{
  "num_hidden_layers": 22,
  "hidden_size": 128,
  "num_attention_heads": 2,
  "num_key_value_heads": 2,
  "head_dim": 64,
  "intermediate_size": 512,
  "vocab_size": 2048,
  "hidden_act": "gelu",
  "norm": "layernorm",
  "norm_place": "pre",
  "norm_eps": 1e-06,
  "positions": "learned",
  "qk_norm": false,
  "attn_scale": 0.125,
  "bias": "none",
  "tie_word_embeddings": true,
  "parallel_block": false,
  "init": "normal",
  "init_std_qkv": 0.0504,
  "init_std_o": 0.0076,
  "init_std_up": 0.0504,
  "init_std_down": 0.0038,
  "optimizer": "soap_variant",
  "learning_rate": 0.0142,
  "beta1": 0.95,
  "beta2": 0.98,
  "weight_decay": 0.038,
  "lr_head": 0.0104,
  "max_grad_norm": 0.5,
  "warmup_steps": 200,
  "schedule": "wsd",
  "decay_fraction": 0.768,
  "decay_shape": "linear",
  "final_lr_fraction": 0.0,
  "batch_tokens": 65536,
  "max_seq_len": 1024,
  "doc_mask": true,
  "train_tokens": 143400000,
  "max_steps": 2189,
  "dataset": "wikipedia_en"
}
Each number is 500 + 50 x the weight over its row's rms, rounded and kept within 0 to 999. Layers, rows and columns count from 0. Numbers have three digits each. The size before them is the row's rms in percent of the matrix's.

# layer 13 MLP down (transposed), 512x128, rms 0.344, rows 263-317, columns 0-127
104:535473564448614607450491457558462629451472505428504468498496433471479557552449576499491519514478468463603536553469519534554528491500514468521551513590439484477541568501456538531487543511476450571553565541480415442522494472468545523428567502529595500545449544569554484439515527498551523444514535505461506471512486463424491557497471598492401570451534500505455389479547573458521391390587
111:608463604454522496495469525416489533486413428456510472505454581559566572499580400522495579531537502455463421442548546595536579433490479506541491515532439571516501469558461506453503441528543501473411468506525496503403594579441522476461518408498465517602442401462476589421527504491534516535546466460611527572485492578548500467538453469502490458452480508427483464496489486443437489507565
116:578487498554488490590483627514447468520510458523474473587345477550572548494526448442490442581522578522523448421463530537477533506582564597516458505601556506514550541531548512489512573501457460469565530547467529458490618516505481513558526494479542501589453509496417509453451418461471455521489447509476480506427502495434583412456476496543437519486482485424457469562538538395566407466514
122:500491569470527631570579532466537451505492466452432526578484504510501612559477517569476516439450398535538436456460526507471459503592468477529495509511446523567542508470450445499422587486483607472485449552546467408553499530572535461525595443610517551482474472431535461453463425456489457469524577500459533537517511519523513405500543484505471471520329451555469443561475532444437484505529
095:423565457478517530482491553538548570532539548517493518395500526539419477493471546598441462496426531613567469522480463569527483579507404468396525384446433427510538462427433428427474576465476485484584459481545464506453548457485539493412436531493487444456488458565508429440411506529440479535549515472536432540513606442490539553480471559495461475446488536516471507460425556457571458499443
090:439571434518461417445546475494547473476495464488485506496520512483468526429470533451519588544464564554511401626435452443413509454510469580487573531508559470546458554524521426496464363483559555509520489474515493463473536373507521556579578561498456558485485448376427578457429576535531521508463485464580486554544447488474558506504502553432467472516433445446484498537478471515555383492519
101:526436547674525552489561484495435474470489616487470436543519478568482428533480550390474565510521488508463402487405516469521504450518493491515576531482506541547544394487552527503472460509520458608554545481534484431535474518383520467511495491452498479362547534490398504550507512514486480549454538503502539458556543493462523518361553476417532440456475546453495428430571508530457475548519
091:469510489487493564499479398509521550409482515546499449484486566502469474634422515494545530470513517539570506561527538543505434546494531427498537500559559544578565470487455503521507524560582497554450530334539522473642486419510531434494583457508420502471511453442504495519439563488526511553494514590463522516518511485507447538478448525354543550442497446559367487474532510450495466598502
068:558452596489487517411491437626461488572528518502488557555540420498447523523533575554597504516419458501500522416489419483496527496552475506592549582536520444479491518479461440488446553537428451547581454450515484639517574505403458505433494504572499569441473418455489556542538405454467470530466456466491620459492478536491523497515423478497565516494571580497559416514509546518512515459463
095:485450508477513528474518459560505482490640547495377498529476519501492473454482444510538557461551487511447539558532440523413569543449440395453496463504504500501562545467493511490508524528412410504542601532490473509509462516543457537525460562524409531549513489458634584480611508405460501553550521476552435434579460544511440628508472401555492531429443404536515512528495521465515538580459
105:460502509503585432515519506442584477475452569477472493562496500539512579524532521382489430507579536550519544458547453488569581451465387506451585450546512535465571592546526472539526521540487536514477553534509439570549581464477372488486621447491444471499567520530541517585446485469537489607477502414521590521539590568583483528570486482475489523437524510485481536488546530452411477578481
083:523489501538442534545562453469446493507462459502454480489486528567572501480599393497450575569454487506543470575518591452505483605433494527542508492467479598495415551485510506596545569438489549427468491523471539400543550533514529522610483578464607446495514471507552426451439478485530432517545511492567403511429546497411528484444446518574487536463577535492472463550491519434508505581617
083:434390516491461518465454523464617439490565436444513482495463524536489424605392495549511478602494574529465434508477558568604508430450487440549482524465482455409472536484544392443486490451508496511464541456476487466468434486503508521500485542493500518433502445496472411554534463560453612433441573460521484467397451553506466529532458458669444511502439473472505487432485546505484464471498
110:497458447506516520512489525436534551501541460469537472456572415533529497562490446503527504501501528459410462515478388539523532546423522427522581476444465538547476463548456501520516471482576471500461528488430587600583569481545461556438534523458645444487464626425512430518482500505516434441489521571567447504535561583425482570592452524467479548479517499593567550486391566462423480508491
108:508567483521503470501432498466525508594473440547529539525468601548550471538492576427482567453526475559483492513570458440572509607441539532535479443403488502480555474397423519514432494476623440516420502501492476577479524449544562529471537530521519447519453638444494400404448523502416422509486506577478582501604528502524458445521474502464471483488524479430489487547509435543599475502429
106:396431531410479479490545500515537584496537545497442429476502502461583468559412456486532517435484545461477548531450497531519486493482459458531460450598489465443459566608509485377494559519529511527462461419516371469469513476510513497450435467574537522465571561507505478488535518540560508529490548412513446459478490490375555533596533397506585516520430494480376489559439449486557449577522
106:514459486562544544545394472538492506568508570435472456441479482511500514543511501473508573477615513445443588623498526514495475486432538481506559487446532493469480455559523527460672455498505481537480518540574566447600465462484500394537535521534514571420402543541510452459429440531481489420589482615523444518492484431498527570504568544575501524535524499471423491493468511494516546613467
142:546504394409457532454454498578557454556436419515471446549500532367590561576459518502500467544493436526543491464508601424507531435438440474543515454482579482513455539414464519492387475546499489527485504505449470487471529551442480459488493429497452516530508548430516570526490560580456472454578473572481434567488506508404484508523447598535552571524443466411443536500498521523535542430605
087:631478543460548517457576503630507494564511532471438454531504458482505494507489534563513486475429443405528483499527460427470562564500536488521532453594525481454438443556480382555540548476476491462544539521413509521500597458503488482507492534519578393438440444485499493483469486448502498534453546427472428491491613544492528477493543540531567522439421606523377446525540455573514502487384
079:606479527486468533483455530519459525467438489461499507478461420394654509628539526457485514482453539414496462466503472484613497493493475416522467596420415471575450542483435458542587365524358509531497441504478456485508514482534528480519509526555462560513585443496503478502530472469458501569459444498521498473542500556464570452428577459500571518459545479428479460586506544545514474530466
093:581532550498533562500509479555507550533470410502561484510505473578601513580541617510512625485450498453501474509532577436525462518473490453499528529570534475491488437496535501524498526518466575443521500522546475551423502497564478534440499520519463484528610408396540420475551439460480592417385546420546512516645535588497483475520509506528534480446552459435515526544446404552437510549499
097:598445490536452489450489503583398416490457413427455553514524568374493413597439493573580553513518474451488559452562458540509511480485553530487455462464458500507506578583474488516500570461457562503565420534455476521474518559517520501486504479456600435590442473479443544536555586439460483606553466479453528533476468493480464447494489506463432531514436627536578474494484445456464513528430
103:468531475608562457457579528546446524462480566411501484461473557428552550445524424492444558525491524419528438495421517492443499466524596470430417473455459454559456450522477462492426486623486342540445491493483529549515458452474480517549539390458369501551555486537495555476490557541438464546461487495459558468506425510554535453456473519486523434565522507503460569459468504439413432530501
100:519477504626466467455512573517546458551565453530482476462434537485545539442537417509553532473414410544473470504551460388485462561522503585503482542531566606443504546450565536533522422428573472541348481503513537478451548468630508502529513519487381549494499460531436543483506507557570525479435524498508525543458478469540509501576415496545488537534529485478564548634500468486581534475499
115:502419521560472508477380533542523406515561464496520489501546584471516482557543534529578564501464513497440526547492540536515528536433512660545374428557497504448498530495503516481476500542417461479480432471437495394470561515471468466543516579571522540504483502566533540434393497514499487450510445493484426481522431432413477565506473384565425534472489563509568523555518491377563462508469
088:511543400606498518486550562496457439387453490475501561496608448514512519505505521470553493470582482480461458553401473418483563378413552459556540598586499501467482455552494476522535446511586549515475574435573515583538581478513434552530517481484492449495528550445460509558410502489501569476526563532532559489469533473543458470469571454478427548561465573455412504473441435537495529522417
105:499487549600524455463414524516491469518444495484519465494436445566452531475428537464551493455461507469458411504481520538477445484567512513527486485454438579569573444515626472542557529516442533575580447542454539422531480534453483402550518450598576454498516500527563475588476531489522573515374546495550455515517513518422503447444558466484472502563531411471505535492576607429397409466485
108:573498515518470539531506462526474482564532472455541509532591475535551474503457508528518477486529508463529513571543446483572433494539564538460545453501450566479535433462458501457511512516494430412554525534462456475466612468428527448489531532501525314471481500565521472468526540465479425496474507526472394514461457530391565492511501524578485472482556607586614416413581532461489425407599
092:483465575517448597563513533526409564492418516417531442461495424565541488466497553427425492599467524468523434574551532499383476492511570472443474500457422518512470575552468619501508486459520541470438537521582516563543510490559424465510476448515373467481542481405487457477505430630526472488443520496518525562501485482427545474527499493462566569485556446582507498462571511495400507465522
102:384462517438490487499616486423468531438477536482529587513544444539513482560497472533534473583448435518426527583432559576474508476508488436561445545468465481490403602463531450549470510507495465464487492565458530523434483516488474566543531492456410515423484380424537499464507604483499522566486487506587432507581566467587488532483580540439536606421439445468453535479463475444530487513444
110:535540518539578508420459446525513449532647474462553576571555527474503479590599609498482509515541475462434507473498504546435550482532521492464496476472514572506494490529571509566428574486479504550503572447537477578479450559434444510468439427478446348458505544513426443468521361380436474492505484508465520514509538489468497540533463546452416473470557468478604473468536530529541488458441
087:461485459480412555502520539405569517546476546445538559546555529533531465516494444527436473440567533461496586553508547474464522629495437477435529440490566516489504493461514609516556607441449491470554527434458506590520467552499573524517500470574534359481428538466502470435528479449432475402537427483510436507444515507398484491544544450482503532584505518542567513443490607585523486568471
093:500556465441462565416463394524509545424543516543582514443500493489376539429544507556616586526460434410529543557534502473512459522377433528510545455562492512530511505490560542570495566519494484428496581500534556498491502596506516473544461469556468495443415530477576525487476476425450485524508469583519525502556527429488494369529406514416528571482523523559473455450497536429537542487431
091:456478407539474480524495503528561507543490515515456486462571546533436527449528505549528452565501570420495488524482547484601555527513552611439517527470553545552408520512497518553532446483411431462467422578410497466436545521548448494565555517514442464534469620519481492486464492428550531506444355524526490384436476438475482358454548496454479454526566587513510466477533471501398478475538
081:535485484437543484512405564578490615432525507482471522443495569564536508385477532525511517504527559470475514541559482521510477493431503519543494557410541604587550530428535501500469437554494526438529459531511569491467492459520512477559446558467485542562518503559573403435471534520523444554455515403579537555456492482437549494490509533499499520572531425550550502411599392507619426560584
114:490556515429499534553437501500426441543568461430468568558437434541516516498452558541497556410565493457459540525570446519504502527524511472467562412528492499507490493565485526540486494551513354480515440541466431608435409563596535516440476501448471439434505542471555516525542471574420596480471417488444463456448609529419564568497496536567512568420576449572510475542487491506518479459496
082:514417433490492538490475431541519524462448497469510504392550446461528513537482531523578491534459496413491465565444448521396456496501536544524466484505543497482526534425444490503528448462485428461500459571507537529576461482589548418507424554497613425494449481480596629479489519580475430544538575393494410463461416450521597389476468522449567494484559556416451526490532535491533457456491
082:538390512529461504525502507623515490532495426513405500457539439421441580444431456512557462469520487572550582538577460507497474488499563495512517468526506526551464463402381399416470409480438509441511472529505483507516481456539519540492513565531517465482551393434415477408476532468494461499460506465544477587421566565504511505547458451458575413576460480508395445530501562485439452506456
105:488456526537440529530504595562486571527480589494506560567436547515460577419530549492439501547444482433506423571507473463506478468567510442410494455510530542545626535574552492504432616401503498475525470481545478598516490559478565510503485441518505391436512497457507519448469448442443514535483516508432539479483525528435439473540477495517385587450539408466378500518443590537551475470510
081:496542499507507427538497499538507434470519478601547430589481603502442555502596500412536489502452535514486376553486529470563446521526473556517549494441404418519552370459498426390494485482437529449556466505458554528508512528513455519423529431536547497487522528485435568440516500520516503497561490468487464553424516526568423424502558482451517437490505598470389491483531517621400454517496
106:565429515422503534399514540484464496489583520476494542447537491515498555579511528529544455504458519524489466434559414465569461487617491561461545480499380591528478531426485529454457442453428469460573449542517516530526569415495512485522522515460481516545528445478571527462469568510539484498587544499507499465611463476505549477510605547586474542643562470612461520368482482494511504480570
098:523534509516490470593540519489514432482490533507498459468540490521583530573510397450453513568498495436549482427480541542470600526475525522562431488514527403384404435556446484469522561486474466504454473456420432494477431487430557434535615510494480419517496507522530524522452507492457292501445425460497432520463504527535541468512463518478528531476473569543512502507578531551575405578556
106:510473478490586493482499650446596582442433520496465424497496451463519474381544466520574549562522503452462472466464510464586520472507440439497477487459495475472477473576607558518582539510496529472554453584455521495574534472506408450507478401466568589500446544437442456535539570439541537525458524487504607608465536544604498497539448501494529426449447470556519481510536500530459418484478
100:515467536559525555421510547423448453557429502495412487525534397528377534592469471446518444446508498476530544508522496509361558501540516531507526478419513451459557532525512454486377506430497500485581422483465501558361577449533526446480442501475538496548547524533469535524453506408481426516565515390535560476484451539565523565470574489547474461511525428503470566484541420558530507438530
087:412516479514501487467489491518605509451385482445602501544432495461332525431413511507473519511485427532481445541544586441480467584575478463429529541456502416540469443433470530572514478549551601462408499519544489535521480522461422464467527440467499613528535469503509435539530562472548532518456553522557511467500625494528507480534527478520603512453510517571499568569491408482479509519487
092:607519419510553466515504421429457470517397541603560475522553598509523558434432527400517528477439459525434517530431489517440505515492505507492524381513604473559564424405489518546435425549535489530471462486537537584478401599546514468501450497555505478537557444470540480466554513444520564515546464511594497570459542594545496538502558436554467492553470514421470521505521482515510517577554
084:543498456566580499406499510528559494483502420453561587447535509490511489463577520478483433551465583450552628595452480491463533573478498471446519490460453436583373478509500559603371429529512526467523482537467523527504518508454492473577421426473442557488481515450530432445430481408482505545456512619555481501500473403455486536458481462572426547443520492473514499487463544481514521590508
114:447488422522460505418544470482556575507488507535596535507463545501466532502563492454479509558401501482537433576579424552488386523536540420476456509461513426508434540472456551566510469548438474415507501458456500455510381466505483503470545487482524545460504504480655570599536529510523527530437486554553430490465481407385459511473479428442521409512519503568495568483401486495444540570462
113:475574454516563563527502527501563543465499433402432529538495419521396488482566450419509566574417418452503482497433519536488509405497469475530570574399503500442481547557495539441472488545473442487492562490518465590509511562514422570521547451406539455562476497451526581426570439500540433494493495517563529421457461479451506480515561521558498523457468649480501417522446423498500538521424
089:557558482500526488399425491598446532500557436511586605389440485544514525571610474519499554466492565583563494528586457501556474556396465566489612497459475470491436469479516504595530465494529455454532544515496586390514488509531495596483465499537532566479537526528509517478475544503489443461526593413402445505541463461516544492387514485480522500553471493515497532527579455526511453561571
106:543521508451577560490491561504510523518440548531565568537437491445383613462525502568433542509470446407480512450523492493387556485478539426484514433514520437552484456391473454532512552607531485470598437522441471520478513533451519491490497490555456606388502494491508472490483443412547465539519561537492625463558465482532458536422461547599493539543421456525567433464467456500455462539505
102:436612506548428433474462429450500457473496516577528448432420431468450509451500444328546416486471515451485505534505510547522638625496475517506527402526534516437543531471457494420493514459482508494469468496504435569433523493494469517510524476542505537525524458514505583625490500496480508430422516527558557427460520542486522504521503543471509484494545439547442484550473529494595528505338
093:442516436449506546512438479532503483418489465540503574545449493532544497499451606523437606490441477531528511531477451510483480550436477559464560547520466544500485521494495544611436424516506553509498499525511558498457462489533470501548537478514507664439548414454445500439544467496546437528518537534544498506523638438464529457482449499427400519374494493402576406580462448534512572575555
103:561383560588563554453488512522450529500512514473492533571526476500455481591520527473484567422454472473497577418485465424479521480477485563486499432449534493434491434557447538504453471454437379475555560459533472551330495488539511527559473510467533403477441506564553518461491548448577530529434499583516513453473522599510569507575546435496515465481588528551587527565567504485437434534478
122:515464493524476536504476563527454544571531419523517572516493498524466507477501457554424511534513478526502572449484436498550476478466462586506558540469414477499475501562546491489421519548538441493407526477461449390491435548502601492497521508550409504498487450525495356443497632466503467483584590471496591495544467479480546544511422455580547561593573501481513386467510582461430384469533
# layer 13 MLP up, 512x128, rms 0.348, rows 264-317, columns 0-127
100:467520532519475476567457538537491451502498578437435440501568511523476412523458513374531464520533526528542533473480570559558441559460612449536487570405609534549527463492435494472546449486386465374565482461530542491497453449569500461564465538480464563521597517529513470526595536478501553454469476419439390492545499548489523503482403465478449436541449434466504460573482523526527556544430
114:470530441487441593547492399615556479455512561441447504506444488495406450632541506461472508508560577455445473524465552464487549575544509577636464516541522437453483491499470555519527423466522561450518508505424467512475431534471419468589437536484515491490489544439511509455562556560526595605577496497468518434525550565486524574552515505496507517409475481559473537469451495465390450535474
105:501529520490507556460622472506469586463533583578483526447463605504505495428498461474473508425501560422540510368461470467482528397559499470471618476515475481483532517505495459587463520547499565462507465568582457524465458534510429569539507473400508560443479484538509522455531521532454460440510542468513484515556490520520578461380493480470477521538417520607500419536378500531611424473537
103:502463516518510574434471521386515496620494422553487477434513486465564518490540526492462568585486510379410502498494484548521494463514527466462438515582430535538504452507403491505518571484446492493501521553425472469510486411423480402473552519476486483394600453543457464594602494591396452567579463502502483527453511502565506524482440509604526508464465510470473506545585500533478571572439
104:473515564457538525513529493508461433544457538508449599459573603518421454522481482540511521518506425521455538397464444468526461435548531603541491386421592576510425465384536558474486559578430426546489519517524537500484497538528486463478422498477478469434479567544520422466522446512468532484467547488460535467567560602566428539472497435479477439516463614501466538529505526527403596454502
098:558528581551477513527503433562477429465381581448482507508519487394527467462483433511510498508487498513530574475456461552438474479487537465571542527628500473500539514514585514507560482503471553418430557535568454420521437480518492487483467534500490556493510456422527533543573571550417534500638527447360483427491494553526499554533499508393587558538550566505518452553564475414423495482479
097:606570514499522505462472551483433381530594534541459424436469486543529550503496569538450436480462531565508447465508442484566461426473575531537529476539463480478462541576547599546502513495402489449473546579451442508416500531507467520489528458516511425425504517440517560467493420443528515496520422405530549602522389470463545496521525482520514514497470555426593542573448529416569580482580
081:448527452468583477509537553578441456422462524537516495515563607565527538457467454443431497503453438467491481554451559528500557464570473510516522557505539530540438565610467523487500493477493541533474556483526570481575454441592382384520469441420489452543476508522536494502473521625546401512473517598527371536469448553516452559496501551496553480554491466490390482529509537545478571564544
104:484522471490492510556501534549487573485474512486575506573522597513552407539500524484420494427525567547462499471394531500522567557499533560474558580324500464511505461544504481485473458513464494525497472538434555582577573508392483521501459474461552487449478458413419450514447642525541577454514502488466488459460478407547490529491516594520514501439552570439501456560399544508498432429507
121:484531472509478506507522501531412533513497424615482516508449469485511494506509511610472498490459462513498390540415590452480486532518533530562440618469522488552445404509469506419555523471495499440489453505527550508494406501545552450524357536518581462545503468489532507444555474659445522425546497620532443485515450467515497461532441540538590431573463447555467447528466482572565500434525
088:538442500494521550497520579497509445461551446499574494531440498535458432473438501562473555557492446549535538477433434609546558526561495464545467562427570378529523494512464468414489576501579535468467629541463451431539550610537533491472533453490539489578550508495486548570416449576523432467530521552577516522523507482529479475598451492516480575440607468426458576467471442468462566478476
101:531576436432544508533497491456476500555487520538388512487481524508543433537561586518463492557437526482550512528444430462506531545599540462522527477439395486435499423483480582468523526528493482547485483445423529520462563553547455481447436376529482530483466484597472612486514535451512413587491542488398624584512552515524562528461532551502492493525562472430514481612504486473445390490445
102:497568433469539522458521403539568473524518537361498519397526538482494502526510362498597532501514496547507459565571519537450437486455531459577482560595527415379395432544487502506463494451452455551443505434455585540620524527450479498485502585503463447535538531542481465503506582518562535482525533512521556515458423434500488455476577422537486487479466533588518479510559538439491566515479
119:544508544503527455472573556481453468501446486425404494451488513477552526443628421524534513478496435467515480498482551626537569390504557528466496561555495482543531437537501483610513470501472480497437467589446483538482471516551450474482500503568437506557422466522495453595634434448504437500528579433491504481596557524456570471475507520485521433497391412448519471492469501378547534499555
099:387470475486407517385517549479442529465422452439544521457512562503537425475527488525493503515536509516556530494408415550489468510531523566568582436457504491515469480505481541491479451517502545565519498426571427456461520462405413587482497477596477482442572509425527545532501491474431450402537579523511462542538502482530569520515479628609529618545518510520516546441469527571423513577529
105:425563544470523487482520543480529607527496672564451502538520583447489432420429572525503513461406497504398502440488438515591498483512580527507452521560548531470526558371508494541430508503557515458502535581480554443478511562525477476604395451522572507560478461460527496616531548514484482547446464475519515473460484500578480485485419514558427418550451435524538494504504452552482519486472
120:424507545523542433543542529395453534443611509520486526415462437580427425341540476486500544438526560463448421537473358556476512559536576464504468572480487482533547482611533505468607513455471522480506456547519503491548416484557511543515453530529519451527561464515466465466536470480540530462455518441520574446498541515558516535589576449451494480506497538595536499470491479493499434540396
105:449512506519433505467421453569459517489619430424520469538442530591527521410425471498452492554484496407493458453513499506513582418599460502507463518457374477571484465519439459456528519475555476577435533457574464514476509589460527557608533561489336572445487514510473500499441533500496582496489505544573534496557508474467485523503582526554490557504557426488587421517438529500456536508502
092:464399567454496441563455523575403442577526498549515480565483608491384537499458523569464475521484518522416529475445499525585438503452408503500482575439561471492460485463489447473583431507532434483414551514511545583485504551442461513441497507483539507433497462480535523524530676596490513569529590469507530538477522496574505506498469470491577493473435451459502520429479544521539394572518
087:462516508574592457439432480467529482478538413508467520498472514501394508464432534475515537519533468519484497433466623469527448497405526457506573555458513500549487444627481472541528473527441482431499441456542508459462532478543542407403524495575530554532447575437612498491447552604481500475545465506450407478545488425509563520474469480518532477431573539576520494593503409430604557498470
101:488438519538615566584464443439564527448560514492469503526465573516475504506468461470495567494523488479447494528407614491444534562503547375468462521521474429414497453452489333559481475571551488493474568526542486444454455489528426556440463520534424549524448528541497491519503450492492502438450547555478474448481504519534459484534515531443510469492630331474452490511426509554486467577520
101:429612591505564486418483461484483462533539538470502568521593452489508544511553542538490421521495516515530571483397528492501477404583510545477522502473449470412359508503447521482514483459552495538374498608539462522386570438564527462475433525440498506525466487545438449475533529510505506468481570406505584512465468435492470475554500461522459535514545424459513480539483577556557538602586
096:487539543463518519589521453467496459489403457413508406556481434545592383448469515555570450561497469515422558490490521480451505440465562489456452422515550547521502477505426386515514498430550554444582512484537484538516406529473546459477546545525547546509424443476569484502566472496408530422396559556432464660518549504481562455500442467506545492530500527479442418523477527544521487535501
110:387508498531528520573501580549599475433472537442505531470422504424468511436496525551478456516489572522555487463503520485463621508582434506521505511462526402504499540478530424604497470491564505521444440511462540489501425525483561529598556407497455550470426486598503561550595473454481557620541466515518489521505476478458561505463441490413579456556416492534444475419457560540454489538416
102:464533507473520474554478465526500601521519515494464316515457500432636526450471513516484486458522495555533556532523475492468439457546559490493580523452517448512508443467470533505496442553479430525509449455507548518533383502459467548489447458533538522539538375628458488509529590533542536425507488513386535414533533476484494447549508422546529498516473488410524513467586463468509460383389
100:435623538495564468504498462510551532509542470439472561400460494432424616466492563510473566524543419530528469420519485363483592573604571511492462544504488427416493528511472482487480434520512486451530515520500492503404513486505456482512511519502577514501542478494574488473432462529477487554534491509427482538477516478525501470487356430478513544485495513550439553473613385540628506511569
105:536462449462596533545512547506386416520440556537487544519489421535505513567508465487414459570584558566430451561479436469488546442545523507412488464422441542507449528546465476468517517518474582597485503435529499468401470532530548500535507542480499533473589485446370523479483490456502517388576561510568460457468472419505525496441485438545543559492571551502514621455463597466471521555477
078:546515501533563515519421469567569530594495448454549581394573458518511482512512557431535464494516523539497495404463497453455441502531471536461542470457418578460532560382500437535493513502465479512379527466527464431477424549458468500510448510448604548601516484424468440511544509409560557504440490492438519423501491549559540561446424532496514570553449475464538595438524398437475467524531
107:465512440516538476503445436448588491520495581509557541498505508506531533494579585529454529556494507549580404384444445496511697455519472502489525541511460536599556510502532510462527569463505495478481518516515555468421447520482489534543462450450515436559532486503476474568424458454407443484548516451470545500465477544490544448455407610480599529481476462463446433600513461498586457584532
115:376429417494478506429533457627545471452554468530502488477460552432557463542456477512509553482485542565495529424446537486511428537439420482493455534561495419450529546495579463557554477475454457457468501406492543518539571496598587527430457559463542483513566437491480575487532412497467539475521566520572584567498545529569486497519505579466528527523477522559539549492422415485566577614497
105:429526582510551472481502469521470486511533481479572430596505509492462491422538372384532544563493530539531497480504595425593461533510449484491513527507603471531596483381535538505568457415548552495476484475437498592484436482526509495547518539471457497474487563492466580528601468586516478489479531470395517440555480460483467507520439402510588551555428553444490529532413550533447475539441
109:608429488584465599456477497477356473533500462412537443535487459514529542391399516538488515533514521517468584423525573523533486444477516460581484466466515521522524489539560377496585511480536502453520494546523409460510467524525482501477493498398532483530557528506543495482615498642485535523446533431397522485522454543598471480471572460602515467518540459486531471559500450580491495487466
090:416472526434516579562480519572527431487540507520485399522430427568619497484546540402475455395512576448534516449573491447393486542503515489415630504484476548529441516497445467469510522490506592527411556442583541492509476525468498500535455488492556544518470438578411440463563455556481516449474579500493550518493523549553472488432411435518516511486562450460546438536525546452578472441488
095:471559486525475444444499510452426482449517553439495516500460537567453457644438464557549475484523560458460516439461401473582653502514527460500455523575501546533498500533462403565508499489542489508486560536462533479525477531430523461495480475502498526564456418515505478448531545508438614493563415620440552478449497521532499348460417421514458457397520514559409500510479500526481497467545
108:413512436531467501475520417523428532474426597444426501439498497527533506460473406545518459463388554497450622488503510522495586585491567450479511532511448492495512440533574535582524523456524461466490518519535528502415449539457376490490594462537609529504465496554433542504489473508446477457481562521471502494522352565533463498412405457537477453483538572476457514445493399541546544550497
095:621576538500471434482514409416513487561575486507446548525464483500489394480529490413472484467546480448453498491527578438514526598516511494483551611507491563505481483456493469501491542476521528458473507476531542398571493553472488524494497525513409542499544414535523588581515545457354512492518479470596479475598522436469514511621577499574432485504416541441443502553468540471583567546526
095:505523458529518533453448523429490500551530499519494512509418529449529515478566554472461573465549507456549492554434397473461550489504494523459547463475497538528485528491434532442467503479535654642563558569482519542544535576485474506597508482466463524573524616489565472460446486491486567387550481494400453452489482561441399451534489562517579449384564516543562499538465421549505562557527
102:518511506446527424414522488569559544490522463536439476446443627517561530449539528420444448421479503447426483450557533560559410482570585464575532587554530504530489508399621587538470442519500476461467401501476454477470534525510394513497500523471515474583484527511574498482494498458427420510505465516520606549524444453533511483610487489519446460506482549527451459562481498451445481384515
106:422463523480570486491567599585441544550485404499469469425488511488476526528468472561574578459517564495473617491522454595460553520500480559507435458492470531508564536488536406476451565502521498468548585458420497499548520570553426538470533458487558464597511490468485527526543541481531481521562511386474486457563477553369508559455496486476481543527448463503515514501521399486507584342429
099:486415525599467554466478443543492547519531513413460572439520414547519453465544455514483501566489436518521510496379509459462504468510489371543449440552429507520483520484450501455560489531505556466518530517521502395372532435571451394402521474513395544617508526425496548626505585547516508553492476471541455494551447470541461595541510538488558508523423569523513483485482501534455497515497
095:457505490486454606454524454455549540495470481548436485538518392515459423449532550502509566533532530446465576502508576409584530458493490431543513449485434575501598464376461561395506516513536540500637518490407545527503517473499499528490437558505569502475396556501515499544405526522505609501538513546508534420505452514508478486572553510508397512477496501399488576521459420468479542540435
103:493462514481392347507519461542556460403540482503507516555518490519504464440489494512529490586463522536482554483438459504522477561442609481415470549516521370487520454439487461554472444463579527516509514456450498483483531525501443460456399475551555520530582562463476506433528601495498560394527493524506569510494402450496579483512552515407482602548586470491489488589453525541522536614529
088:523528479484535495536542491542541476497433570476519547473483524506482502482485515501545537546533526461480576505489557537462419531513650503491471517487477504416490505448512473507512496539500565542617514560516442418469407588487494513520520551414356490540501517471477459460577618522476496532530491473555452451464471615467429493444495419425520513473549508515428461412304593480530521528549
100:592523516472507561459525449417588499476493436500535425401487519430487511653575497536486569487502475490482498510531450567417560492489549494536509516397484537500544558467505501454471546477509454534420552451485501495487527482591511443479512531429573374462512559602463497508548455447524439522547526505502523591463467529483449516574434473594507471522472556380509517507473609525366542509484
096:557513473446516532510488535591570527513507564410500462503521425579412485463539483499532541450541575490513522494421580514511630607394444445549549554495481430497505444558541539518528532504544563576418548458491471435488500434466400480537469557426446505556473495610509487430456503546454581484501522481517478500512441422500545383538452551474500537469540573453507446458458505426406547467519
094:494467517415553568434468440580443489518455529564460431542406481516537506415532433507520364461427551520474509402519458553516513516511473499472511577390517411598486645548500421551606497517502452481581511452497522455474510435468579500552446432548495501494436480583509573550498455638548559497434519499440471458459470488456502465494496536496481490483554492519460524505452532509551492504565
104:469500439455552504547549544561520480474451646441474544485541467528539488433450523513501343453546485553412462492468518533449565470562474444470489514456437475496483511442465484488543463495560454403502627490496462564475533485467507425509506576593462437604487414491458396466458482500529502539487547529531482532455476394553528444504474491514531529564607488524535482547564439531575456469608
103:359465476461525457492546460462433410539571538484505485463503469497480570531455461532505410496478540457525472496455513558417499405611502596500503537394576529477443449478505454478482570496502501555433511475516508461406563507522538518564512523560535455496521541520487542443566542564430455541611561429525497543635478583524531584494476480509551556492505569406507468434448546588455480532541
095:533466401452375574558474444484542486545573517506567505451452517502488547576571538467422505502446437548512460465356415542475513522495515515495566510496449607459572465508428495486505527544462501461535548534564509547519476538442443534415530502526569465399537590495515511471537494573502562473541527516591518521509513522534526487544427459457444582424482421493438579628451549486557507562490
099:542533514494485614507569491474521543573392484521453508560471451528596499402511458467522519402509450520534480442463550547508506406535538523519457518568439383435465433445471442475479442455526383515510540550441433534495504524492477525529453535576447600449577559517416477532466522492475519543505428562500528528595437434401523466472564465540467563463424510469515519542531502422480502568408
093:471466533460497449584478508540469439402552524561541457453506526617501472465474531536436483465566590529484390485544531482533532456520436461481491523578448417453470451469449456474438426544486452540491559489502559456549567545495540485622518608581446583529444457504479486404491556549464527469574492466541537502431552452376486598420468513448514586526523533465523461522487500419466428502507
101:548494500535447497419533419480432557550540545547461463504585567465515488534504387535389437529582461557464548416543480519551553416575523463564496453464508551448472491478544495533512490380400510592504568478518563514544448479454470445500427535482486493535423586446524563465482653521563515553463547450524527436545468464460496501544473447541485518514505540526470454411480408508490411476471
105:434546567518558523415482494485598530489464587488475515461474521459416510509489488577489508506464584562474570490488416474656527565506538447500504476497477495576468516440423534468611511518538551556457463580511515394450547574448526383510503458595444480480495547475424451544515488411510452534476449498448449559594556375459466520480466448553558566489467500479520446503459458526536444495518
111:489519506470627524483491554498576460491490558469461490552444500406480566531529464550511541569550467550449473401485480546486509447536506528458485523514461536561464477576497441506435525552502474513508597545477622401513489438439650490522437560571525504395501502574493502530508481422501533518644414538452552466499533481588460461454552465568449489486521582557564512502557495436458481513433